Weights of a small transformer language model.
Size: 10 layers, MLP 768 squared ReLU, 7.43M parameters.
Architecture: RMSNorm before each block, rotary positions, biases on query, key and value, untied embeddings, normalized queries and keys, some layers without attention, local attention windows, shifted keys, exclusive self-attention, capped logits.
Each number is 128 + 32 x the weight over its row's rms, rounded and kept within 0 to 255. Layers, rows and columns count from 0. The size above them is the row's rms in percent of the matrix's.

# layer 6 attention output (transposed), 384x192, rms 0.128, rows 14-34, columns 64-127
size [121 133 124 106 126 111 132 128 105 119 124 121 111 126 117  59 115 123  69 115 121]
[[148 126 105 108 161 163 106 139 148 101 199 127 151 120 141 135 149  97 131 138 120 165 191  83 128 132 131 132 122 161 128 168 153 117  70 117  50  36 118 169 163 135 114 145 147 126 110 136 123 118 185 156 151 163 147  79 159  61 147 167 110  75 101 110]
 [146 152 168 109 126 142 149 123 240 149 112  99 149 120 148 123 111 171  73  87 100 119 163 114  83  90  88 110 148  97 100 162 116  79 102 138 130 136 102 164 110  70  86 136 144 194 168 153 129 103  84 163 121 150 116  84 102  81 108 112 143  88 119 106]
 [124 115  75 134 165 115 149 136 200 138 117 118 164 161 167 113 153 148 110 127 136 105 144 122 156 167 117 137 127 118 138 173 148 221  84 136 138 163 103 165 113 113 138 149 134 116 140 144 137  83 186 124 126 131 150  96 137 160 131 136 173 102 126 127]
 [130 129 139  97 147 131 107 163 146 109 113 117 138 138 111 108 139 154 157  62 118 105 118 139  68 198 112 135 146 161 160 128 101 126 112 118 147  57 127 180 151 131 107 113 149 150 113 121 147 137 109  99 198 150 106 104 110  93 111 166 158 126 105 111]
 [103  87 169 114 132  95 147 147 117 122 167 103 161 121  61  63 118 205 109 183  83 181 133 126 113 122 123  83 127 155  53 100 134 131 115  92 162  78 128 127 102 109 151 101 132 138 126 151 147 155 102  93 123  76  94 159  88  82 134 133 130 171 107 150]
 [124 114 123  78 105 172 175  97 189 131 111 126 157  99 138 126 138  94 200 140 109  87 107  84 114 123 104 116 165 154 112 189 189 114 127  76 116 194 114  85 117 137 103  96 119 110 157 129  61  94 105 128 179 127 175  81 105 166 110 126 193 104 129 161]
 [ 90 110  86 120 167 120 113 159  68 137 115 196  97 147 163 121 114 167 132 125 127 135 154 129 140 109 115  82  79 111 125  87 196 177 155 155 156 166 108  92 113 131  58 139 103 101 108 134 123 177 151 129  37 140 137 118 193 164 134 125 181 112 118 149]
 [195 156  68 102 116 128  81 129  65 142 152 133  98 138  31 106 196  26 113 138 131  68  75 148 109 172 134 118 118 165 136 128 110 150 113  85  42 145  91 147 159 163  83 138  87  83 142 104  70  92 138 102 103 165 140  81 172 157 108 131 110 152 187 111]
 [128 152 128 206  93 100 117 139 121  90 143 187 156 141 153 183  95  93 147 139 109 125 143 124 144 128 119 143 164 149 193  84 130 128 118 182 116 115 212 115 132  99 136 133 109 131 188 123 163 147 104  50 129 114 120 185  88  72 193  90  98 106 136  97]
 [149  86 174 167 153  92 104 185  99 120 138 108 115 122 100 103 127 176 141 159  73 117  48 165 103 123 111  75  48 134  73 142 107 129 165 136 116 125 135 113 115 114 171  81 115 120 142 112 136 146 135 117 116  81  58 156 129 164 127 177  80 161  92 137]
 [124 124 109 134 146 158  86 161 169 115 214 155 129 166  80 143 135 160 140 122  72 149 110 125 138 117 121 127 102 176 125 140 139 187  60 109 131 107 132 131 148 150  36 127  86 119 141 144 114  84 144 106  93  66 110  94 114 114 155 140 127 132 194 153]
 [165 122 138  77 135 146 187 136 183 103 152 149 121 113 144 103 143 120 170  98  74 103 106 136 102 125  85  88 129 167 209 165 105  86 137 119 122 129 124 141 136 111 174 137 178 101 117 122  87 100 113 159 167 102 173 104 116 207 150 118 139  65 114 137]
 [138 104 127  69 125 137 156 121 108 102 107 166 112 168 171 150 123 177 112 135 124 186 191 147  94 155 126 128 153 133 207  99 166 138  99 170 216 116  92 116 120 122 120 196 115 183  91 100 142 157 137 156 203 175 103 141 149  64 167 132 154 143  81 160]
 [109 120 162 102 110 153 146  91  88 119 135 114 152  98 115  83  84  92 175 105 139 147 143  44 124 144 122 150  79 128 109 114 151 193 126 107 139  84 164 129 176 136 102  91 178 150 135  97 103 120  87  97 140 176 144 135 109 110 105 116  71 162  65 114]
 [131  83  76 106 117 126 138  99  74 147 112 160 143 133 105  43 151 152 164 140 145 144 200  66 136 118 131  83 118  81  75 123 162 194 175 125 132 140  97 162 172 118 112 149 145 115 104  84 201 142 145 144 135 191 181  90 151 134 121 136 142 138 110 140]
 [114 115 120 138 137 173 126 159  95 146 164  99 137 134 172 106 146 140 115 119 194 131 107 149 154 102 119 127 112 128 129 122 135 123  93 132 126  96  74 115 123 118 161 129 116 128 130 119  86 128 114 153 145 147 105  84  99 206 164 103  89  96 157  99]
 [184 153 175 157 123 115  88 168  72  94 164 183  71 128 170 139 136 114 100 151 108 142 104 137 105 103 123 103 100  62 150 102 133  90 119 195 152 139 102  62 136 103 102 132  97 174 164 132 111 193 120 154 111 129 112 153 126 143 160 172 123 146 122 178]
 [104 152 146  94 156 147 166  68 203 119 118 145  99 111 160 173 160 119 112  68 172 151 104 177 155 100 127 156 124 126 175 110 121  98 146 168  97 141  76 127 155 161 152 135 142 103 125 207 112 141 136 121  93 114 154 179 128 166 115 118 119 125 138 108]
 [177 142 140 103 199 137 112  93 134 173 164  72 144 131 162 194  84 130 127 195 127 157 103 130  90 127  83 133 119  70  93 124 101 151 100 108 171 140  97 171  67 149 128 146 154 188 106 130 144 104 157 153 160 103 101 130 157 106 150 106 145 136  75 114]
 [105 145 102 149 131  92  75 156 163 117 109 119 146 113 145 152 124 105 149 171 146 118 190 160 128  80  90  79 159 157 151  67 118 120 162 104 167 176 103 141 103 116 108  98 126 184 114 151 120 137 147 103 161 114 162 133 127 112 111 135  68  89 122 198]
 [106 147 142 134 131 109 165 117 156 190  64 115 160 115 134  69 109 119  43 127 126 185  72  91 120 105 129  92 119 121 182 151 160  97 123 187 118 143 124 112  99 137 171 133  85 105 136  96 113 118 159 122 146 136 119 192 156 119 190  93 124 109  96 106]]
# layer 6 attention value, 384x192, rms 0.13, rows 15-34, columns 64-127
size [121 123 118 119 104 113 118 107 114 123 112 101 117 112 114 114 114 109 117 112]
[[170 135 129 113 140 190 150 138 179 160 119  85 176 158 138 126 117 157  94 107 109 118  98 140 100 131 107 136 155 118 121 197  53  88 123 154 108 114 112 134  91  94  88 128 104 144 148 161 104 129  89 121 124 107  89 110  80  64 104 128 173  89 112 125]
 [123 119  77 116 173 160 115 143 133 157 132 142 160 152 168 112  90 125 152  72 120 126 161  93 181 148 133 161 102 148 123 153 137 201  87 139 156 168 123 153 133 117 100 145 142  82 114 109 148 129 164 108 162  95 165  91 124 124  88 130 205 144 130 153]
 [155 122 131  61 132  85 122 139 134 113 121 118 115 137 103 104 135 176 155  96 126 100 148 144  94 189 140 103 129 134 136 103 107 103 152 140 153  48  99 182 135 175 106 149 115 133 144 117 125 100 133  93 178 142 134  99  83 111 120 143 106 122 168 113]
 [126  60 151 122 131 119  96  98 157 126 123  74 135 156  93 111  85 153 111 177 100 197 153 110  86 126 123  88 148 117  70 141 124 159  95  82 182  98 146 107 110 156 124  80 132 155  99 173 141 196 105 133 131 116  85 156  98 132 112 157 132 143 100 111]
 [113 160 137 126 132 145 219 111 182  74 127 130 131 113 127 153  63  76 159 134 103 108 111  67 124 125  89 103 169 141 142 117 166  98 120  93 111 114 129 123 152  69 122 102 131 103 106  98  87  53  93 118 170  82 157  98  85 112 169 142 171 135 115 153]
 [148 116  88 125 178 173 101 151  75 171 122 186 121 115 178 139 115  99 125 114 123  83 106 130 171 110  96 124 112 159  79  82 199 155 156 161 111 155 122 119 132 130  80 135 128 130 120 105 132 179 174 145  98 142 117  94 153 193 129 119 203 123 114 179]
 [131 158  93 113 146 171 120 172  88 122 127 130  73 128  47 132 150  84 125 181 148  94   6 152  96 151 132  94 110 141 158  95 111 154 138  73  64 140 118 134 143 114 102 115 112  64 154 108  87 125 147  97  97 172 104  94 165 128 150 140  70 129 200 124]
 [132 135 112 146 112  50 122 123 112 107 158 212 160 172 157 178  89 112 155 138 100 117 123 139 171  51 132  99 158 128 155 131 129 171 141 217 157  81 164 132 148 100 140 112 118 150 187 153 177  96 128 121  89 135  53 137  74 101 100 100  61  74 154 117]
 [148  96 165 165 128 129  71 152  91 136  84  70 153 145 133 114 109 166 157 170  87  98  80 129 140 113 130 116  92 137  71 165 129  92 124 105 131 117 129 142 157 157 133 135 122 149  73 120 110 175 135 141 175  96  95 154  84 193 125 144  99 155 115 120]
 [116  94 104 146 152 161 139 124 181 110 161 162  99 149  90 123 134  93 133  73  86 127 107 144 119 138 118  88 110 175 135 120 136 247  70  67 138  97 168 155 157 179  54 126 103  99 142 150 124  87 110  97 150 114 100  79 131 106 134 113 122 101 149 164]
 [131 152 155  59 150 122 184 170 155 115 109 161 157 109 182 116 137 132 167 119  70 105 127 144 128 124 125 106 184 135 157 119  90  96 120 121 181  98 106 146 206 130 148 126 132  85  86 103  93 130 101 103 182  82 156 115  87 132 174 136 138  87 119 129]
 [145  79 142 110 115 116  89 109 122  93 155 190 119 144 130 161 102 175 111  82 135 206 196 111  81 129 131 116 112 145 167 119 147 100  85 217 177  98 107 146 132 165 166 146 117 177 149 129 148 111 130 149 143 160 119 144 129  92  89 109 152 192 128 199]
 [129 112 140  96  98 158 129  75 155 125 124 130 124 135 116 126  74 147 159 104 139 131 126  64 148 146 168 118 160 113 179 105 135 203 162  93 115 120 172 178 119 104 117 147 149 146 126 105  92  87  84 148 127 107 160 153 137 119 141 121  55 158 109  99]
 [158  96  97 102 147 166 155 126  85 159  90 152 127 125 127 117 113 170 107 131 125 112 111  63 141 140 172  86 115  62 117  66  94 206 187 116 111 189 108 153 131  97  91 123 137 154  98 112 193 149 153 163 127 103 198 120 111 115 120 164 145 155 115  88]
 [149 111 159 107 168 148 102 127 159 125 107 126 107 133 128 160 147 111 147 129 178 125 105 105 122  85 112 167 118 164 183 111 111  95 133 143 143 126 103  78 152  96 161 149 162 137  79 154 107 137  84 149 145 104 115 103  61  75 115  94  62 162 135  73]
 [160 145 163 167 101 142 128 170  92 166 155 147  79 121 170 156 176 124  81 158 122 144 111 135  95  95  99 155 157  80 111 103 172 100 140 170 125 142  79 112 118 181 115 132  77 170 171 171 110 158 108 147 135 144  83 144 112 203 134 147 105 126 151 211]
 [ 87 135 119 120 160 147 179 116 148 111 142 138  97  93 155 171 190 133 120 132 144 181 103 182 136  88  73 166 139 163 139 133  61 101 187 155 119 114 132 157 165  77 145 114 106  82 154 181 110 160 118  97 103 163 129 158 146 156  84 122 148 127 114 127]
 [123 184 133  96 141 147 131  87 155 152 119  80 142 145 104 133  55 127  79 184 153 124  62  99  83 130 124 111 116  94  76 115 137 142 139 128 180 135 136 130 112  97  87 146 198 173 117 105 150 151  99 164 165 141 120 158  84  87 177 118 192 168 116 118]
 [ 99  98  95 107 158  77  95 158 168 126 118  99 156 141 112 170 165 122 144 144 123 157 170 164  89 118 143 117 170 142 163  55 141 118 173 138 181 177 154 125 111 168 112 122 100 190 145 166 153 146 136 109 169 103 168 104 107 135 144 124  88  89 143 160]
 [ 82  96 120 136 146  91 113  83 193 164  60 141 112 116 135  89  83 125  85 159 134 171 119 105 145  80 151  95 143 103 200  91 159 114 121 190 131 163  99 163 109 131 144  69 112 166 199 111 133  91 162 118 182 121  79 177 100 144 173 129 107  90 111 107]]
# layer 6 attention query, 384x192, rms 0.134, rows 32-63, columns 64-127
size [ 95 152  94 108  77 111  96 100 121  98 140  99 109  96 102  99  86 108  93 107  98  94  99  96 100  93 100  82  96 108  94 109]
[[116 104 163 103  81 110 105 154 101 114 121 149 153 165 149 138 103 156 114 133 240 154 160 175 124 148 155 102 149 122 182 122 106  91 180 177 155 142 165 193 130 159 171  70 131  96 138 142  59 137 109  66 121  98 123 143 107 178 127 151 179 102 141 111]
 [ 44 126 144 106 134 111 132  80  76 143 112  89 140 135  41 157  84 165 142 104 126 129 116 139 116 145 176 154 112 157 147 111 151  89 130 130 137 160  68 175 136 169 114 143 140 152  96 189 201 150 100  99 171 135 125 121 107 126 127 157 122 154 125  76]
 [106 157 149 160 130 146 154  95 134 124 126 170 198 118 115 106 104 121 151 102 207 113 116 131 180 161  95 110 151 106 157 170 137 100 100 186 113 148 108 116 156 101 147 107  91  91 101 160 162 105 163 132  27 111 148 103 106 176 105 141  98 146  80 133]
 [163 143 116 134 170 126 141  70 151 103 139 180 135 106 202 105 138 107 137 125 140 143 153 166 134 141  92 125 132 128 108 144 111 138 121 147  91  78 158 125  99 122 168 101 137 120 101  58  94 101 137 167  51  98 146  95 148 140 108 103 137 150  96 122]
 [ 46 135  88 136  87 176 166 173  82 139 129  86 116 138 131 162 144 119  92 146  98 142 103 141 131 107 119 132 147 118 168 148 157  95 115 195 134 177 110 109 113  89 149 223 101 169 157 199 163 136 171 150 136 117 106 110 127 129 151 123  79 119 141 174]
 [222 196 143 148  75 131 110 117 140  77 156 174 148 114 130 108  64 154  83 119 116  86 156 178 148 168 148 127 150 106 149 147 173 125 158 121 152 152 116 118 100  74 147 129 112 129  90 139 104  70 119  77  68 150 130  89 141 110 126 112 145 141  91 178]
 [126 162  79  90  99 105 129 116 132 124  92 184  98 152  70 113  99 178 127 135 128 139 156 192 108 104 134 120 180 105  56 154 127  87 126 113 138 168 172  82  96 146  96 147 131 181 147 161 128 121 147  95 159 124 208 102 117 148 132 155 177 159 121 153]
 [114 105 105  82 120 107 154 131 185 151 135 221 138 108 158  79 144 140 108 107 121 109 113 121 179 111 105  89 160  90 141 145 121 102 111 136 125  79 161 182  57 101 142 153 158 138 134 165 111 191 116 127 127 118 155  91  91 142 165 166  73 113 130 120]
 [189 121  89 108 117 146 118 142 191 104 179 128 152  92 215  84 190  70 174 137  71 127 167 120 164  82  89 112 139  98  97 152 113 173 139 123 145 125 114  61 157  95 148 152 146 138 143 114  64 135 126 153 102  99 124 141 161 120 124  42 127 163 125 176]
 [ 72 185 137 157 101 119 147 121 136 141  75 166 106 160 100 165  98 118 129 114 244 139 128 157 179 128  88 105 185 110 156 177 117  87 120 164 101 176 173 149 124 120 144  89  71  83  78 152 173 113 175  82  96 112 139 109 118 169 119 129 111 121 105 103]
 [157 159 136 165 162 122 149 134 150 133 137 167 119 101 177  92 175  90 117 153 137 147 130 128 120 142  83 102 138 125 108 162 106 169 126 107 116 100 183  63 120 117 144 121 106 101 153  34  77  79 163 146  70  99 138 115 146 137 115 117 127 106 107 162]
 [113 114  77 132 116 114 148 139 134 116 112 129  60 172 130 122 176 140 111 147  95 150 162 137  71 101 127 157 135 151  83 110 126 112 136  77 145 151 166 160 111 161 109 130 144 193 127 121 128 131  98 113 205 146 126 147 147  88 175  93 157  83 146 117]
 [130 151 129 140 146 150  99 114 174 116 188 177 143  60 187 102  89 103 172 121 132 140 111 145 149 149  95 101  80 130 156 190 104 118  95 168 124 116 151  87  92 100 142 115 102 101 111 155 135  95 168 178  73  99 175 126 166 137  95  95 120 126  90 141]
 [134 133 144 141  71 103 107  74 130 129 150  74  96 108 112  83 134 117 225 141 127  94 158 121 120  94 102  94  80 142 109  58  72 139 144  63 130 161 149 142  70 158  69 136 110 119 133 116 132 159 103  95 193 124 102 193 153 134  36 150 141 130 147 149]
 [123  96 182 125 180 108 114  91 199 119 130 183 158 183 199 130 124 115 116 136 156 116 124 172 123 127  98 136 126 130 158 148 215  64 137 166 121 164 110 167 157 136 163 110 134  93  71 109  75 120 159 124 153 130 136 126 175 135 137 135 112 136  99 119]
 [ 84  96  62  89 104  82 120 118 165 165 124 130 144 157 140 137  98 124 151 171 137 105 167 169 154 131 122 141 130 149 129 138 130  95 155  75 136 170 134 159  59 123 105 170 175 138 134 110 125 147 137  89 126 154 159 124 162 147 111 103 157 142 175 145]
 [125 161 121 182  57 145 152 212 130 128 121  85 111 181 120 170 139 114 139 182 136 116 123 139 133  91 122 158 144 122 116 122 147  93 121 121 126 180 133  63 155  82 160 157  86  97 125 121 133 131 157 115 105 115 130 138 151 136 132 132 169 170 178 181]
 [175 110 151 155  75  82 113  85 176 192  99 122 157 136 152 152 123 153 191 108 117  81  90 128 147 141 126 153 108 156  88 115 139 113 220  65 108 105 110 202 155 129 100 130 151 139  93  86  84 135  97 125 163 107  97 195 126 202 108 175 139 139 128 162]
 [ 49 176 156 109 177 117 151  46 120 172 131 136 121  95 138 120 112 104 134 116 113 152 143 130 148 147 149 126 115 143 175 113 163 148 109 179 154  75 148 150 150 119 146  87  87 115  96 129 131  95 106 144 142 123 100 191 145 148 131 104  89 158  63 115]
 [142  89 110 157  66 114 129 144 125  90 111 115 166 153 140 169 139  76 138 174 151 115 112  96 156  99  67 123 120 118 126 210 194  66  91 102  83  85 134 137 215 100 211 127 118  90 109 100  98 100 157 145 152 166  91 134 194 171 184 140 135 101 119  97]
 [162 100 188 188 155 132 153 143  95 108 178 135 206 127 172 125 119 158  96 155 129  87 100 162 102 134  98 100 104 143 121  92 184 109 158 153 168 126 177 119 114  83 121 146 112 160 154 142 112 126 149 157  70  93  82 122 119 180 110 103 134 121 135 143]
 [135 178 106 130 142 178  82 117 111 100 149 182 129 119 122 103 144 116 118  89 129 182 178 167  71 160  83 113 189 104 153  83 138 158 122 176 157 112 128 113 139 132 146  91 144 173 146  71 116 155  90 123 103 178 133  74  88 109 110  91 175 160 109  92]
 [203 113 103 167 102 111 176 104 112 127 126 147 105 171  92  93 175 118 146 110  86 126 109 108 154 107 130 137 130  98 105 145 176 134 110 114 131 109 122 202 140 133 166  99 123 121  74 136 135  70 124 150 187  99 128 101 137 166 153  97 118 144 125 134]
 [ 51 127 113 151 142 128 115 111  52  90 137 119 101 129  51 123 119 103  86 113 127 110 116 148 130 136 175 124 124  77 149 165 115 123 100 109 126 143 109 105 146 136 120 144 106 182  63 156 146 115 148 117 120  79 169  97 166  89 173 125  83 162 139 175]
 [208 107 154 103 169 139 148 167 133 107 152 145 100 198  88 115 152 137 125 105 101  97  78 136  97  81 148 131 136 110  75 183  93 150 132 125 128 119 167 139  70 133  86  88 162 149  98 133 142 139 121 163 143 127 160  24 144 100 117 108 117 111 137 135]
 [149 176 103 135 142 108 159 115  83 124 119 106 117 129 138 111 179 163 196 168  90 138 164 145 118  81 128 181 128 134 120 118 160 153  93 179 147 103 161  93 108 105 150 147  81 119 150 211 129  87 139 126 106  91 112 163 103 170 182  79 140 110 119 174]
 [188 106 205 141  36 118  56 118 205 144 193 150 107 131 202 173 138  65 145 187 127 140 116  94 124 132  89 106 151 108 165 123 179  68 175 162 121 172 169 187 169  80 136  92 135 114  88 156 121 113 152  76 147 174 177 165 174 136 127 156 120 172 185 135]
 [ 22 147 104 153 182 150 161 185 130 148 151 131  92 180 120 140 160  80 127 102 143 191 162 137 130  98 154 107 129 134 142 120 138 171  84 196 168 135  96  96 132 136 102 176 143  84 132  99 138 178  91 164 147  85 132 128  76 117  81 111 127 155 170 162]
 [144 143 175 138 134 154 117 103  86 108 130 143 152 117  91 133  97 132 101 104 151 146  98  95 152 146 175 103 113 113 151 125  94 152 121 155 147  69 108 125 202 153  90  83 111 124 156 158 171  97 150 149 112 101 120 166 127 148 154 186  89 109  97 103]
 [189  75  79 153 105 145 179 108 126 112 130  91 154 210 155 128 164 113 154 140  61  79 113 152 108 124  76 181  94 110  89 171 149 115 137 100 128  81 114 129  71 102 156 132 135 155 118 145 117 105 141 143 102 127 128  95 157 162 107  69 144  92 131 107]
 [186 104 153  96 118 103 176 164 162 100  86 122 112 130 128 173 153 171 162 175  92 132  60 104 179  55 130 151 133 166 101 167 120 126  98 141 125 130 170 127 116  82 156 164 149  91 152 199 110  91 140 141 117 141 114 129 134 126 165 108  94  83 122 154]
 [106 112 182  98 212 153 152 156 148 164 143  95 118 104  93 125 205 135 134 123 143  97 104 101  76 121 117 157  97 126 186 131 132 194  76 154 158 117 137 166 119 145 176 115 121  99 203 116 116 128  97 190 148 118  68 137 103 109 117 127  84 126 143 133]]
# layer 6 attention key, 384x192, rms 0.133, rows 32-63, columns 64-127
size [ 81 107  94  82  99 118 108 101 116  82  96  83 108 106 105  99  87 106 110 110 101  98  96 100 105  98 108  90  98 108 101 112]
[[153 154 175 165 119 148 137 101 164 162  88  84 104 194 126 136 128 150 112 103  40 114 128 107 110 160 118 115 133 106  92 162 156 170  90  68  94 145 138 132 129 130 134 117 126 141 117 151 140  99 118 145 131 148  77  96 128  91 202 158 126 156 104 210]
 [ 80 112 186 132 122 112 134 156 157 173 121  82 155 165 111 166 108 113 119 159 108 162  92 107 123 150 142  82  95 191 181 165 124  77 136 144 103 200 107 155  78 133 162 147 131 137 143  98 150  93 115  98 114  67  95  73 140 101 144 160 127 121  93 113]
 [159 181 132 127 118 160 102 125 111 142 165 136 158 120 145  93 116 150  81 115 113  96 131 144 177 123  99 157 176 110  85  92 116 142 156 123 157  50 144  74 169 116  50  94  92 117 113 122 129 182  93 158 127 155 170 171 123 138 106 161 113 191 107 170]
 [188  93 124 120 136 100 110  93 135 103 140 173  68 137 145 114 126 137 131 101  91 165 121 105 117 103  97  86 105  92  73 164 112 124 108  89 142 129 161  91 163 137  83 125 174 164 165 125 120  87 143 125 104 158 119 143  58 160 162  92 169 114 138 129]
 [ 87 158 187 115 148 146 135 175 130 128 145  95 171 122 116 151 112 129 139 135 186 110 139 148 143 112 122 183 157 140 169 115 142 124 131 168 122 131 125 159  86 116 175 159  87  92  87 121 110 134 126 123 119 118 131  83 197 132 126 159  30 158 111 120]
 [ 77 163 179 150  96 111 104 147 113 177 189 110 158  95 175 161  90 120  99 105 115 120 145 104 155 145 169 137 125  78 131  95 167  85 103 124 151 124 149  92 117 143 133  91 127  72  82 108 152 106 160 100 127 142 214 121 148 149 119 165 127 127 119 132]
 [116 146  78 131  89 155 112 113 186 110 178 143 121 142 166 139 133 133 131 146 132 157 130 116 145  97 103 133 112 155 156  96 111  83  65 117 145 141  79 181 130 153 175 106 107  87  81 117 141 114 157 112 140  93 239 117 160 124  77 107 120 175 102 164]
 [149 126 121 139  71 110 144 154 201 121 130 155 176 121 157  84 151  96 118 140 119 128 165 166 156 171 106 144 110 152 110 114 156  94 117  81 109 130 145 132  44 130 157  92 119  70 114 177  76 154  73 142 152 159 106 119  95 129 116 116  86 130  89 117]
 [135 174 112 144 170 144 152 121 129 126 134 147 141 106 138 106 174 109 155  90 112  65 131 141 124 119 105 150 184 106  69 114 127 138 109 124 128  67 132 100 121 101 116 126  87 125  68 129 157 149 155 172 114 136 175 120 183 110 110 120 133 181 116 192]
 [134 150 139 158 114 152 123 111 134 115 132 131 141 134 135 115 128 134 101  73 141 129 148 134 151 126 122 163 176 118 124 126 115 153 118 129 117 133 152 124 149 107 146 163  98 101  51 127 138 179 157 149 115 157 197 149 193  86 114 150 143 199  90 201]
 [166  95  92 102 124 130 104 115  96  87 134 165  74 117 123  99 112 157 123 117 119 140 132  89 135 103  97 118 135  87  65 123 122 134 109  83 177 101 181 103 162 135  82 117 157 155 184 101  86 102 136 120 124 153 155 165  45 178 146  82 154 104 173 132]
 [117  68  96 119  88 120 161 124 159 103 103 136  96 175 118 121 146 113 118 119 157 141 117 116 152 107 111 136 137 154 119 153 166 105  83 171  89 187 127 152 128 165 211 161 104 107  62 120 125 102 165 120 138 135 161  68 201 119  86  73 106 113 126  83]
 [163 133 134 138 170 118  96  92 100 107 143 157 150  72 132  96 116 151 159  92 151 102 134 137 111 131 114 138 145  96 103 135  95 124 122 116 123  92 137 133 119 164 119  85  83 130 120  91 171 118 138 136 109  95 179 178 116 190 123 134 108 126 133 142]
 [ 88 143 126 128 168  70 169 122 148 195  92  98 145 140  87 119  91  91 117 108 124 165 134 191  48 136 100  66 137 140 136 120 100 106 129 123 159 156 102 118 127 130 115 100 127 159 140 126 120  87  96  16 138 145 166 138 129 118 105  81 188  52 155 100]
 [138 127 143 108 135 120 106 116 162 161 147 154 154 106 171 142 180 149 128 140 128   7 128 168 152  96 136 155 114 116 101 155 186 201 151 102 118  78 133 163 165 102 159 101 140 115 164 117  62 150 139 151 142  91 106 148 161 202 157 160  84 138 141 144]
 [ 97 130 130  72  40 131  95 110 173 124 138 145 154 110 160 115 135 189 141  92  87  64 130  97 160  60  92 110 130 111 118 148 176  79  94  61 140 110 136 163 100 137 130 141  85 143 117  93 106 113 149 103 172  52 199 131 201 166  98 129  96  94  81 153]
 [103 135 206 147 129 116 158 174 167 156 128 107 136 102 148 180 105 133 139 127 159  93 140 116 153 117 135 143 139 130 161 128 112  97 146 168 143 103 125 179 125 101 150 144 114  75  75  90 135 105 170 133 170  78 172 101 197 132 131 178  99 142  92 145]
 [189  90 121 113  88  85 161 139 127 176 146 115 133 144 132 143 129 151 199 107  95 131 120 140 109 146 102 112 124 100  81 144 149  78 123 113 165  95 132 147 148  79 114 138 184 108 136 189  55 162 109 148 228 179 136 158  91 183 195 136 179 101 150 118]
 [ 64 126 126 124 126 126  78  67 135 132 134 179  86  87  93  77 173 145 142 122 141 165 127 113 132 157 139  93  82  69 128 132 116 134 109 143  99 147 118 188 130 118 164  93 104 118 141 156 150 124  96 155 123 127 160 155  84 189 160 111 140 114 181 136]
 [144 158 135 155  87  58 157 157 103 102  95 150 139  62 138 129  65 140 174 165 151  64 149 160 168 137 119 135 180 163 152 141 134 113 128 119 137  43 181 162 199 104 185 145 138  88 132 121 120 146  82 150 160 167 109  65 144 128 144 226 117 110 159 137]
 [120  79 192 169 220 148 144 149 108 113 179  72 129 120 170 149  75 151 137 119 166  49 132 137  84 127 147 173 124 144 131 102  70 100 130 168 120 161 159  68  64 163 149 159 137 140 110 111  81 133 101 125 163  97  84 100 124 140 149 102 102 158 164 126]
 [136 172 164 161 134 166  89 113 135  99 146 217 105  80 122 118 133 110 133 139  96 182 149  98 126 171 162 161 161 116 155 109  93 131  78 105 107 201 137 171  98 156 182  94 171 155  89 101 172  76 148 126  88 178 113 109 114  95 103 176 126 193 104 135]
 [112 130 144 147  55  88 200  98 149 147 180 100  92  83 131 150 145 133 189 177 100 109 131 165 188 157 144 133  47 150 154 128 186 123 130  91 149 102  90 180 125  87  89 143 123  82  97 196  90  94 134 138 142 112  67  92 110 140 124 116 146 179 159 119]
 [ 88  93 153 149 129 126 153 179 143 170  96  98 135 196  80 152 137 117  57 109 141 101 109 138 166 113  93 116 101 149  64 130 187 136 164 117 137 160 134  58 200  88  43 164 109  91 149 133 150 142 118 115  76 124 170 111 143 122 100  98 110  85 110  86]
 [158  94 123 171 111 161 140 105 151 195 153 115 104 150 151 148 150 104 104 135 122 102  96 175 114  97 128 109  89 196  98 126 190 152 124 101  92  90  84 177 108  85  82 109  97  83  88 142 145  82 155 127 124  72 128 137 137 165  84 132 140 100 115 155]
 [ 67 114 176 130 129 131 185 151 163  68 151  89 147  95 132 186 117 136 157 128 136 174 173 128 170 162 124 177 114 190 127  92 121  66 154 145 110 154 124 116  78 163 130 154  68 119 122 154 137 140 127  91  75 125 133 134 194 110 116  81 162 180 110  92]
 [159 114 178 141 141  67  92 172 196 146 139 137 151 114 145  87  84 121 102 110 145 116 125 148 144 102 125 117 158 164 160 123 124  63 137 104 139 167 147 150 118  72 181 103 201 188 101 155 118   0  91  87 144 154 145 101 110 111 155 123 147 129 110 142]
 [130 135 129 142 171 158 119 103 134 103 121 105 119 135 109 130 163  86 135 101 107  92 178  95 114 155 133 153 130 123 121 127 137 189 141 170 111 132 116 168  66 147 101 136  86  76 113 109 115 129 135 168 147  73  80 138 177 159  84 133  73 183  77 134]
 [121 146 108 117 187 122 187 126 103 112 120 102  93 137  49 110 121 128  76 142  95 139 123 156  69 140 141  99 121 115  75 119 127 165 152 132 124 131  74  71 170  74  70 118 142 157 152 168 143 157  86 160  82 165  92 136  92 118 209 124 152 157 135 103]
 [116  81  82 124  63 136 156 109 141  99  95 148 112 118 173 104 135 178 172 160 144 102 109 135 136 105 114 195  97 125 129 186 164 104 133 112 123 103 114 132 153 116 177 188 112 178 100 154 121 113 174  97 117 159 126 102 168 164 119  94 163 145 127 112]
 [112 116  91 121 100  87 154 142 166 146 140 134 170 124 171 115 155 150 158 146 137 151 124 139  89 127 101 156 119 161 143 111 116 138 170 170  87 118 165 126 109 113 141 126  93 103 154 144 104 150 142 107 185 105 109 139 147 131 134  61 137  97 107 175]
 [127 107 155 126 147 144 141 114 136 149 112 118 132 135 166 131 162 149 184 161 194 119 127 146  85 157 169 126 103 145 157 155 110 163 182 128 113 135 126 192  96 149 127  97 130 106 139 141 159  95 139 124 113 123  71 166  96 150 127 120 159 112 189 151]]